Each number is 128 + 24 x the weight over its row's rms, rounded and kept within 0 to 255. Layers, rows and columns count from 0. Numbers have three digits each. The size before them is the row's rms in percent of the matrix's.

# up: layer 4 MLP up, 6144x768, rms 0.108, rows 6114-6143, columns 720-767
# down: layer 4 MLP down (transposed), 6144x768, rms 0.0979, rows 6114-6143, columns 720-767
up6114 098:117143140163106194133089152102116104141143102115082143105109173119109125156126126134113168123120112133171156131145109111143116144143109122125085
down6114 098:093144130109146121100167073120172110135122086121113110102129116115137123147120105139141085134153140123126165161092142102134098122129150104094148
up6115 109:124131121150109177131143090115143150181095121152138115197132121156162147129109136166112103144138127100130108145139112114135089116149100131101159
down6115 106:159134084093127201104120125126071114142135128101131170138111117120137134152142147107106110126093109157089115143128109129074083146116094137132141
up6116 099:121123155128141184095112100153073099129160130142101168153116124162136144138147128111191108125140131143157121114122164105107112133100147179137136
down6116 102:118120087160094132125106112150161171092107115131148086098126128169115135142100122136161113114123062189128113128116095161156151107126122149167116
up6117 108:092103121127156128173105116064122097086180152114149146127130112150128122149099155108121130142200110155110149110146125142084151101135142094135167
down6117 107:092126125135163153138070165105124131125168097148164141137147105159138093105156097098118187161156104123185144165095090163130152174162151175158102
up6118 092:128119189151072164121106112122107094095160093090098168143122121152124162138088157157122112095096106129114164116106116089112154141125109148120149
down6118 095:150137132112150168159114126125110113142119141128134113142140084104143104116153178070140126182161127102149118128088105159140148096139078107157129
up6119 093:153112138116109094147119140151095127126131147137164154106146141176176119125146131147082079150130142110145126157084081114135148139114134103140123
down6119 092:115100128102149099093130148132152102101118137092138109119139132131156108133158098118099159097167146140120119109143122139134144113155094155127077
up6120 098:172115169157107130132113132180105099121131160155145130162114136108124114136164141168119120145141133053117128117179096153153113146155072121153110
down6120 093:153114117105174096145136081109124125092154152131164135126122168120134079128145100169129151155114172089153093099127160150084128115110107080130188
up6121 100:139126172126112110131125104101104148078090134136108101129139084098161146135132077119106141155113164132174100129129126146117161082141118091155141
down6121 105:117088142123119133118099113113119098127123138130120099142156129091134093133108123108151162090142114122127179115119168161114153051127108126132151
up6122 103:120117144163119165138142099139140160114110159138106081131151111117106110118177138155086111097142120080114119166101146114112123104130136135126118
down6122 100:152153141125145137113104096150129157145123128077100131114137119180105154116131149156102166143064091142097121128131092128102158150133111122126105
up6123 095:107124142111116146097104120086160133158123144120112126174132065156104107123120137082082132133112117151082121100113097142111173141047087131166174
down6123 109:111116099137108135078172122120086140112121114132147093129128112106110131117148123139112156143127116158105131122148149114089138105137157140132121
up6124 101:109114141144100107143142121104107132166108115115125126129088115124138084160140121127073142128117095135133142107118084121148135130081141105132151
down6124 099:139138155118109082100126129140148119170116149131115143084121117147142146142084085138140184158126127110109085077146129119117097154174134154145135
up6125 086:080122142135090120112162097156145086116138121145112159108093152111135103149104143130139125179111086129117096093109132119114078131117091134120154
down6125 084:132066135150172107145191071135156107127088162177120129150136135116140145122129099106161108127138107119137121096149103106100042100122137090112088
up6126 101:116125108134120133085114163143135189141130102113128117144134106103112120124130117169114177152119102113140096108140128083109079142101103164174122
down6126 103:180121123121131137103137168108151154126133147106149134136163144140136126098130122120133153094104144134161133109144137117119139147138126129092119
up6127 097:158144150126137123181124128137077143128113143127139128091096132099139130133186135088147108129098162145126129106154133083093142142110131145141109
down6127 097:091117106099063082120104168147149122146133138147120096179146105153133175189135152136144136099123168090106130119113133140125120159151069154089126
up6128 101:108130153155095129137141100143134124145129166130176142125150109121115109133130111200078109172118129145133152129122145100129099148094126156132125
down6128 103:142159136140100145122118103125105175166126129130142157103159158106158148126135106148076103123151164076125123118134120095133110136125149201142124
up6129 114:128107095137104144133123155139108126136099124160100129130129135155106121129112134159135118079127078128110149121151145109165159100106138129085137
down6129 119:131145086136156139168134134135124136151164113161139103106126143205151088122080078132146156111127125130098172120146127131115112129111140114102132
up6130 110:137114150173116161153096192130130171117133174122113083139107125122125093103107118141154153161143090092122141114099117117144142106116116103123166
down6130 109:118126154102105134109133144140160183130137101107132103124125144101109134107126138134120120136144147126108147118091162114145151103096115147137177
up6131 093:160117087104101117170072143112152125140137096092120135114113111106098113113089084141092122115146141182114121118117137094117099091163134125132119
down6131 098:124148162165179116155142136148135132160139152161133167162091117101142120136112104107159123112101148113141106123124123149115134118121094085165148
up6132 096:138125111110116125114115116142129140135114152140097130146122099119125118102105115115135121155104122129162152109143126106107118087150109135146130
down6132 095:138142149099121137146147104086137127153112134141153129106130165151105141168096114123088140095125131124120117119101119136139137127120132156126145
up6133 104:143154123081124142113162173144138123146128128130140172100095131089147145085120117132187136148137135130117083105120128108134116103089124144168096
down6133 102:103108105145119159139155095137077110124179114102145090174130105149096131145102114140104134138130125130133135112102109158125146124176125140094135
up6134 106:134092109132123137118141113129120135098129118143103150157122154145132136098151133116123133149150100168128167113100137106146168145107135119127153
down6134 102:103163101125112145130122117099169113134151142123121164098159137145156134170120099129126140120090120075138141104131080152115144103113099174142133
up6135 100:180156103124118160114166140092113091160102125102121129170128120136140125107152127074134131143074117138125102118129158159111106090123117156096113
down6135 100:127149128100119171131156115082133144137134152116103149148183102101099082084135107110119125088129116129098130098129128139077116127084140102097107
up6136 109:080166155178152128118133101113102156136165160111148166119133101128138122104117151143127161139149124179113101126115153088124112135146132116147167
down6136 105:157147155108130116104161172132117138156125153160119108123127129127120130161106080132126114155098130109133127140134176119131123135190130174105124
up6137 092:140092102180122123095055142161129125134152123096121139166167158108139154098147120115140115143113124172118139180134143147144129136123095143131156
down6137 090:103141119124119101127168124138112135117153101067152092151099103106113118106123136087134161117136087142136101150135122141185076161136129103157171
up6138 104:112139109121082147150127100121127108115107112126128148111156123115115126103100131103088124119143108106126126122176140172128138150130127138148134
down6138 102:109135109156138142140118127106129106095138100129120114104154149153118142140093155148081079135086116116086108122140117111114095113188117153145125
up6139 101:156146138144088111147094148114155082184127150145102101151104159099122120117125160153126135130093126130128158091116114134163149146135135107132142
down6139 104:141112171145109136185108079145138139188144069144099138121085160120129130144137103128137120121134108120124101139143154123143146160106124129147134
up6140 090:118140133143114185105150132133114109098119078081145104157104167105165166082137114146101129110115148147124097123106114100083139083135143135177135
down6140 095:118152124106094154132174138114126157112103103127140123110092120137144174129132122127126089130114122137126118122140138113135103122147161124099082
up6141 095:113171139156138150121135112144135116119138147122132151133111105085136134141103140080136093138113106090110154128139162153131114119104123068104052
down6141 093:123100131135120098130135135087158136118151086176121171133083115133139149135153112166183160123152150140153092123141204113132169123125103113137111
up6142 081:115156136123115120115138134175095114103126169107152152081134133102146119093151095156142126095135146150148124105146119170134124078141112109127107
down6142 084:125125105113105162130193085137118151131111108103099104107113129151142110135198131152118160124137146117097097131137119109128141087128143103112163
up6143 105:118145137127108136144096142132135164085121125093124120132102125137187151074137128142080132129111168170130102127125115138106139130115150157141096
down6143 101:130112142107119151149154108144161137118158096132110166133144164121105136134122130141134160101133100141153110126129144149125088189153132139153141